{
  "hidden_size": 768,
  "num_attention_heads": 8,
  "intermediate_size": 3072,
  "hidden_act": "squared_relu",
  "norm": "rmsnorm",
  "extras": ["local attention windows", "hashed n-gram embeddings", "skips across layers"],
  "init_std_up": 0.0224,
  "optimizer": "muon",
  "learning_rate": 0.00967,
  "schedule": "wsd"
}
Each number is 500 + 50 x the weight over its row's rms, rounded and kept within 0 to 999. Layers, rows and columns count from 0. Numbers have three digits each. The size before them is the row's rms in percent of the matrix's.

# up: layer 7 MLP up, 3072x768, rms 0.15, rows 1068-1127, columns 96-143
# down: layer 7 MLP down (transposed), 3072x768, rms 0.0753, rows 1068-1127, columns 96-143
up1068 087:543527448494448489503527462499492534419566565545488517516453441462462527540483432577420415470469411474563510500464530485628440454519418495475497
down1068 084:469427546491470493527417505546447420477438496479442535422499424498403508551442427405582429444505560496452476432527430524581544516512468421374440
up1069 097:404491548528483442475450485421472427527554504463588626478473536537454439469562500459464498511509508492483608466524580473541493430492409548435557
down1069 089:552553418436492558490498512514489465453526466481501511452523473565450520439480485557539496475578515558526574400521402565515457485483583497577479
up1070 106:466441477580469531484537535530504504509466489467484449471496442483441545486422478459443531492433448432497488483403390440460519493494420491528520
down1070 112:432530513439549548467458338559474482484461447451510547466508445453466483450587503422496484466491514518420504474521519426440496412528525529527474
up1071 098:539596516462508517536512476542368488480489522469431380501445529571448503528462544531502440364528511507501539420586529490485423532564487498496546
down1071 094:540480491559493484524600556522465553534441574464489541533459462541471517557582461473531536524524512466432541498568549508542471527410488571496517
up1072 109:587445572499499564562481558530515505430436369567509414535556500535449431515468473500412387472498504545513528540514410574559489423474486494483492
down1072 119:469576489417531478517464575484525544530474540619509568475495427454521556499540484587501503514517530484515456443547419483566506468524504492581525
up1073 128:520535575468486541419463468514475455475491463592444549581488484512464531523539502494507590495533485544522482477487508471402532495540544541516554
down1073 126:491449536483524411499462555531427467571555515502414521515418555557590425476503444518428540553438492440485484418461499461478411494517511513513502
up1074 068:480493530495496530471417483424436486484536480541535410573525486570371488614565487578472549516540477492602442588404499433516444535428490548470540
down1074 067:474472551458547524501402503509493487531453510551412467547520455574463446431561505572462546431538533459540540472495453513544561460520477533540477
up1075 073:417555490525532517555484484548513517498445546600549528556379543543553495469523361467504389395561513501556529575561476459475549491435518560453436
down1075 068:468506472485422591565490368441499535483570440488503499575469331462557470430541506524454532497469430584502510528486426496361505400545489451579496
up1076 068:429560496515504492518515567560448482481517495460435485506515532445470484547534531521529475526463562516497422619528553516497418471505494470409509
down1076 063:560506509530591443563492486524450552447537487382468519438542475559458478519487517514423519481497480551494558514592532504519495478515484513460443
up1077 096:435517515586512473541484455497485450490444589475443501536451486513484502492532543406421500587523575528508500485504532500443574479494438518436494
down1077 101:506536479531544472507545477402548520557412508470506448557464525480491454510506450499456547557483432543554517556543531483504614461484489492481483
up1078 096:459582592441535605540433533548519493469611577464615486423482494514436532415543552557502560474487479447500510564490441483530484454541518430527516
down1078 101:460582481472460465484521497466444566506633601507493549450503468515426568403534532416515459542527545497585443494454508510524445543459505490527422
up1079 141:566372540486535489516592533590493542556426428490470548460525414447488450572497437494494437516380417466491595569586556493471410530479519511413464
down1079 109:568471545548437458582455433552534500510439439489491513564552491481491547475535503546465465500435545511511545570494405409496511540493484505452450
up1080 110:450536507517517494532469476449569531411472476551362562433501565541486480523440577459661543508523571417544388560533499450553429404548507414537544
down1080 137:474484528488552496494585439483429530551476525602528560552475448579590517443520477444472511590477536533491562553567517449492474502489453460504573
up1081 096:532544481512551478437430477496430501426527522433490580593639581492440527462483491426442510477528381422509491546584534530490555459498482532418483
down1081 097:492507559459516608491585512438456492450474495530455480418479494487465417460587462567467551583430440565518460418477551463507512407516576472458639
up1082 091:551482519501426574547502396496526494392494527429478465394556452505500487559551480511546515614533561556558561442431496424443489526508565465492525
down1082 085:496545511499502467544499510443486504456520510434517368429502542549467544522482439526532521544570482501550529429488547532491510566427519489438580
up1083 117:507481479568524488484518415459583522421448500434529490467586449489584460421563452557507459570569363496461540427483467557485507542544501535548491
down1083 124:465465508526547401550465462445402479579514599467478535487477504493603469447582450557562512439510456510542500484451534477458441551486434465594503
up1084 112:407480527493463549510494493460490498470497472554500475452476474489457568554470536553483542489519491497459514509457545517546515514539504489393464
down1084 107:448524551569525498523560453524432515531468459509538491567553493456387514488366521522445505386456441561448507471546484530497449492510497433430449
up1085 102:467490478478591437419537454542552560495528549440517357383530568463467397414486511554545559552581491488489479438465508506532408449496399466462458
down1085 108:481591518468505554490518524490523481473480541499504566447577482548376547464497470514447525500513517490465496416408569540458464515500422496588469
up1086 091:483473582587519461464440555536484534552529559425480503494533524402493529520470552482584595544535415531487451479471535458538538530592474523480438
down1086 099:410520565471426524539460487526693592492470609509507519534457572424516545474565543532494555560498532575540582537526462449495551486560544424456437
up1087 113:557489475586493504522472468531523522448489511478370544437430507535569518525490474416534517489480444597524524433495441445455501492439464412470524
down1087 121:542389554468599461507504479481498528483575474436458530431517501545510511471459594601504472477502499515485465490409434514527470400504507478540519
up1088 086:499430456401472502458504569440470447459466522559506487468564441546464470471464528495419501443554503576490443526468573504498509529471494505407418
down1088 081:430518541457458454441477479473516495563507509543548455555412549517558478413542507539492477452475539500460419526413521429553539529457547506467493
up1089 085:464524458416586470450431482512532529585554533623473553531527580503544497467439520446576523495546530481506501600480463508416490500390438453497511
down1089 082:495552571518418494503428458470475586501578466609473455445438523614497438517444439539545430529470486432430546571455517432429477518430537526493472
up1090 066:455412541540448483542504440500496556545519618404486530456485482535495421509500463470533446429501509460430549571444511587466429449523489435474535
down1090 067:491411479539481438458401445516470443478543508435528492435481441510497385438556494430516477519478532512431530406534435633521525480560536426543575
up1091 102:483453474488556526599524551434463552540419432570473456454453459398571486525487476544477512543572412563472495511505523420547478480563563471477521
down1091 099:535579481504571543540490477448526617504520552522409524424380401514410362407475488522487500518515486498515424558582519448578430502571539461498556
up1092 094:487537546478465543529609489603473490495539516568463462560563399600516509544549483470577563497494462566511400506468485496549467565560491514564510
down1092 096:553411493440531571522573547569485482538429470558491545517532493475428547522493505564368488493484534590406463572481476538522479472479535539517591
up1093 097:515561529495535535523471500463475574485514469575530556394565507506435522488505560518509451504435469467443438516437442513498547488539480365375488
down1093 100:541517509538540522577513387523557483630464458557493469508491504386546532442447405455526584523480599535543462517416475451480458514555429482491535
up1094 101:522447414498459522510478541567494536375583552481510400503553551532494546535510480473452567424506483459443568571565442509456534491557540592431492
down1094 095:503644524522454497535565540568462498458492444424410566570505562554464521523585505477554544473473539473472438558556501586557559587575439477523518
up1095 065:606487482565412466615566501475470419480573417512492502508566490615518424513525455472517513556504443553460520504499525515487432508505481411523556
down1095 066:459530548467418509477583508494540485582571571530483524504514517585508433528530483387408577495483471538542515477520446504474502515458487418476531
up1096 091:559486438469474474478483510566481538482536466461459428450523590498474507574528541436542345439445405465530405498472521533423489383420518577529449
down1096 084:430515472510622521459551515537546519439551431446567490409525595473537508480428465459473554538461587474452441546532549488527419471492602453450459
up1097 080:429569501472507446549495528594505508441461469480520551541461472495541401499557486513526359428394548568535470485525587534453409463515521469482487
down1097 079:519488528537373479529473520499481429486541510466512501531434570450633437498447533559457498530526536444483417524458546497529436519538519443441504
up1098 109:503533563517410529482454465476526498531530455526465471523442472466565425452542472434542509534494485505498366558509471511553589566533444468525526
down1098 114:584491567442428563518478489435562578497494490533538531510434475482508529501522464510421579480454493520448438546527506466581533548551517573448508
up1099 099:568517542452574490474603454443451562486498444423463477489500538487509479514436519529411515491451451403504496583557449495595453543446504537478367
down1099 093:611459468668559509473449431542548509519547497553504549502518506534405484437446570504575517460565452503485517486594511524413563557432452438479447
up1100 111:611518419532533526487575544542521543449423479453455463458451472519510364429498556440486496534526443474451484483517432461481531499451449378568494
down1100 110:538499489485584534550528485611497551442545577483550518458530528501514445550492551330497447442497535560441565537556543531398574439361451438456436
up1101 097:493464533584572542477499485435494520431441500471590521473487454425517367416415498582389565531495400521422409454562506554489495587554500543372570
down1101 103:450462569646495392483487443556453511582531426452491466460544509424481414361463576477524535566495512410495444511605551494525576571580561553465401
up1102 096:499422510536489520488470472525525547473464609577550505437568596529473499548545505464512465455508427539494559514587558503521554579513539521495487
down1102 095:542437513541519500436492412487535637492525520526534459502525408507495461467540499398568478463416518425499549521514484475579441493463522526526493
up1103 107:471576586485494508482490545524617490540474436544549544477563462501453560453512404423577480582583490506545530461509585562549530520428503562469416
down1103 107:360471569481530523670470504520489539485512316595455542429598529482494538479495520451498527518464461534482506450458520488480518519510589389448475
up1104 084:491466533472492560486513431458459473464456471539516506571493455549457434511454484617537462516524547513496527500421629602566407497524430490480574
down1104 077:508417491493452587537492395591548374487540477548501467577443561503438439517502493463526424429462471545565606469435451576549544484552601513397548
up1105 113:487449477460570481527452516563469535535417480496510466386554477539561529538448489534558448491465530420457526504430528439365560428601459406475456
down1105 109:504509397536495409493512471515469657534492487519581485462527498480544422518512594506533522390604562419538545431458523484412380414493467533499493
up1106 084:490527496511532495586539488455426473410509480426496492456438394549470499435505464559564469490519427548478576573527577441519512502473550502480490
down1106 085:436516470528393503495514499466524530495510519463461461509429463579479443457501425542513550428572582544424461529523481456474570534579545594487467
up1107 111:532459540443471494479509520546503490435531487459534482383442475500466420484498548442484495580500501521542482495420491474479452556516524480499522
down1107 104:588563502444422522593560543472510575549502519501534488568425501523602491536557484500471385493511514507441654562475470609485543423585591461488523
up1108 109:420542511449491530656480533466412453519524571566442560430570454458476542527496554455538492526431486486489498475616501553545505490554479529562429
down1108 115:563507533556511569514484593441463472494538471443501509472477541445573467446491450515524552516477475420534609536493456569467463502575495488542625
up1109 107:469416526496607479533577441471482416497482355582547599456383504527383464517513433455493490539506487532519415572450457503515532516600446489469461
down1109 091:348545495541484511558545457459510543495425513475541476495489537368503473406525531445516556508498434506414486497456507481521515502506443508456536
up1110 113:514443430553442524468550577628592455435488488557494513431585400479501425522493493519525531462513455477540498529417438533509522454567561513520475
down1110 117:485503492535516461408513486539510430603507511560461580479480499505502447445516467492470553464405427463475437503503430474506568397474521522548498
up1111 116:522456464561493566524512541504420467556438499476574511492525449511461440461544448467600522524509549441609541527437566413500499480501492550540455
down1111 126:454391478621448520526477504453529520642453545533451396519397453517538410536560380544501534462501493542587430444471529500573498535497525610585559
up1112 099:395491485479405567567574517469521487505557505465493507306533493516521461627553534518470505513476494503522553503374544501515478438494589551454504
down1112 088:505504391489506478489390535445541559498559536504462517463447374483549583506460506500478513479442482455490529529550462485440446429504493566518592
up1113 106:550612522534482486592496574544448461459526442478567451561521537495543553474467421453461593464562505576501593534518504458592530493553531534509514
down1113 103:498584464470561457609446519316500422586475430457474447523542555511507486535486575459558524454574526477520514484550419390528485506489528519463536
up1114 108:508474498468441458573511516489422415485530487466435527385558445467500565520553538544472465522513589486490478531530549466587581578537469434431518
down1114 107:485557473541533525366519561489436457456463445488488491439475533596437478522543524550647542525512550425469421474554550503446544509502489533486588
up1115 101:508475558592562558584552474455520571551477528464506518506485504478560531471534499587521564480517550539532440498482464480645539507522513479484538
down1115 107:500488424545437573432587510430508502503565483497477453485416478469441594537445545425558528481485543468480533531455492451487445471530516470463475
up1116 071:482478607526521457527518516503526444481447475543458520520425522591469468492464556513444518565474502475501408469334521452495444493485553544426459
down1116 070:559505510460469443597506449565507454466460544508492474481475434479494473448502397482508444469519545542504428556451421305567499418427449522508477
up1117 093:503574495509539459505488461561627539412394477576415512457513446468566435501491478554544455509491578524527495577515449401537471483540438542486497
down1117 104:471465590525429449448539488505479493512619440569499423538436505498595462443452445501454443438470474556543422584470564557486481589533487503523464
up1118 089:579441499464555488478452479567483429436527421520564426545458386568497483525495500528427536554493509553442471466589544474474475453426512449463479
down1118 089:488500510518506482510449466511543491443470478526490431433447490616441387391440441498538544507523513510486532439490472477448498477569472429449426
up1119 104:475483470475504420485517560476446514519440484532578531401592557582590592459393483528543524450519449482442453542552593465569475547590497529529485
down1119 103:504454551516524434508494513531468571473531497576416521416526479473486469478505524594502577470487480503539459511411598496580419492524477526557561
up1120 125:483481524558427461461470513427467477403444504501574468433530401507429449418580534512625496466501530476401410528418595463533435467532478448517461
down1120 115:431477496479560553435459477514481548477570497500429509562486572506517425572474468568462453449469444479460501500450500437524528448503538449516492
up1121 107:438595506433553613532500457518504442532499535549531536580520498513591614443469574492556597489538484374500516470574375504547491578470438447523507
down1121 105:484499486556523477503508589535523529604517522517524541497620498490571605408492416608444594475473571536500511412465497513578482468434477584404531
up1122 086:538537603398483481486486487429511492473583430445508519485513515565496372519476494488569593557560530495518512505480442480524589412599483434435461
down1122 091:504547593426423430414473478424526532529467459410459473512529481491477450480496588578495480599536492497600491412449541439500505498527433426525395
up1123 097:390529554531508454516491410496546427493488491486512494441420518504547463425474573448504463454498538457504476524415437496488525513453573475552415
down1123 094:589608525469504521523626517549433497457482449453495507542481469559434583437548596506490527506419492501528488491497483448436449494454460529466510
up1124 099:487473480545437567471491477482549454405403502504440450533499477423388506515496459537536454484577571444526520477462565491700488472520502560535473
down1124 098:465539570494417532485572561475428472457510574411468469493454523466518526466580545530505473564484610541519496509490524426503474552566511485423583
up1125 100:520421492500559382486485522485510495491500481510502523497469469454539531500506437431483466500511487400495548536452610565528516536569550523502451
down1125 096:358554479465469483494501387552547519422400518524558532500539546464478532515456549502467551530515466394520536610574513426581498448588455548392445
up1126 100:499539523541557454460519400542512533498531557498551502585508484483601513468480515554471476460493508506349401508457465482525433451445430446461601
down1126 106:454555596608440501538515473466500481518447464544528464472468487423484363443533375473471527574537579530575439470488505419511487559513437413461562
up1127 097:388553415484465579537537533470406525611524488510500499505550519507465551526460634484456454459530413514447461479530510500477494494536473458407610
down1127 092:482513485551480482521453550514536510492550538435462585473514504479407502534474421476524585452510466535481471544568523488560544515421566545472405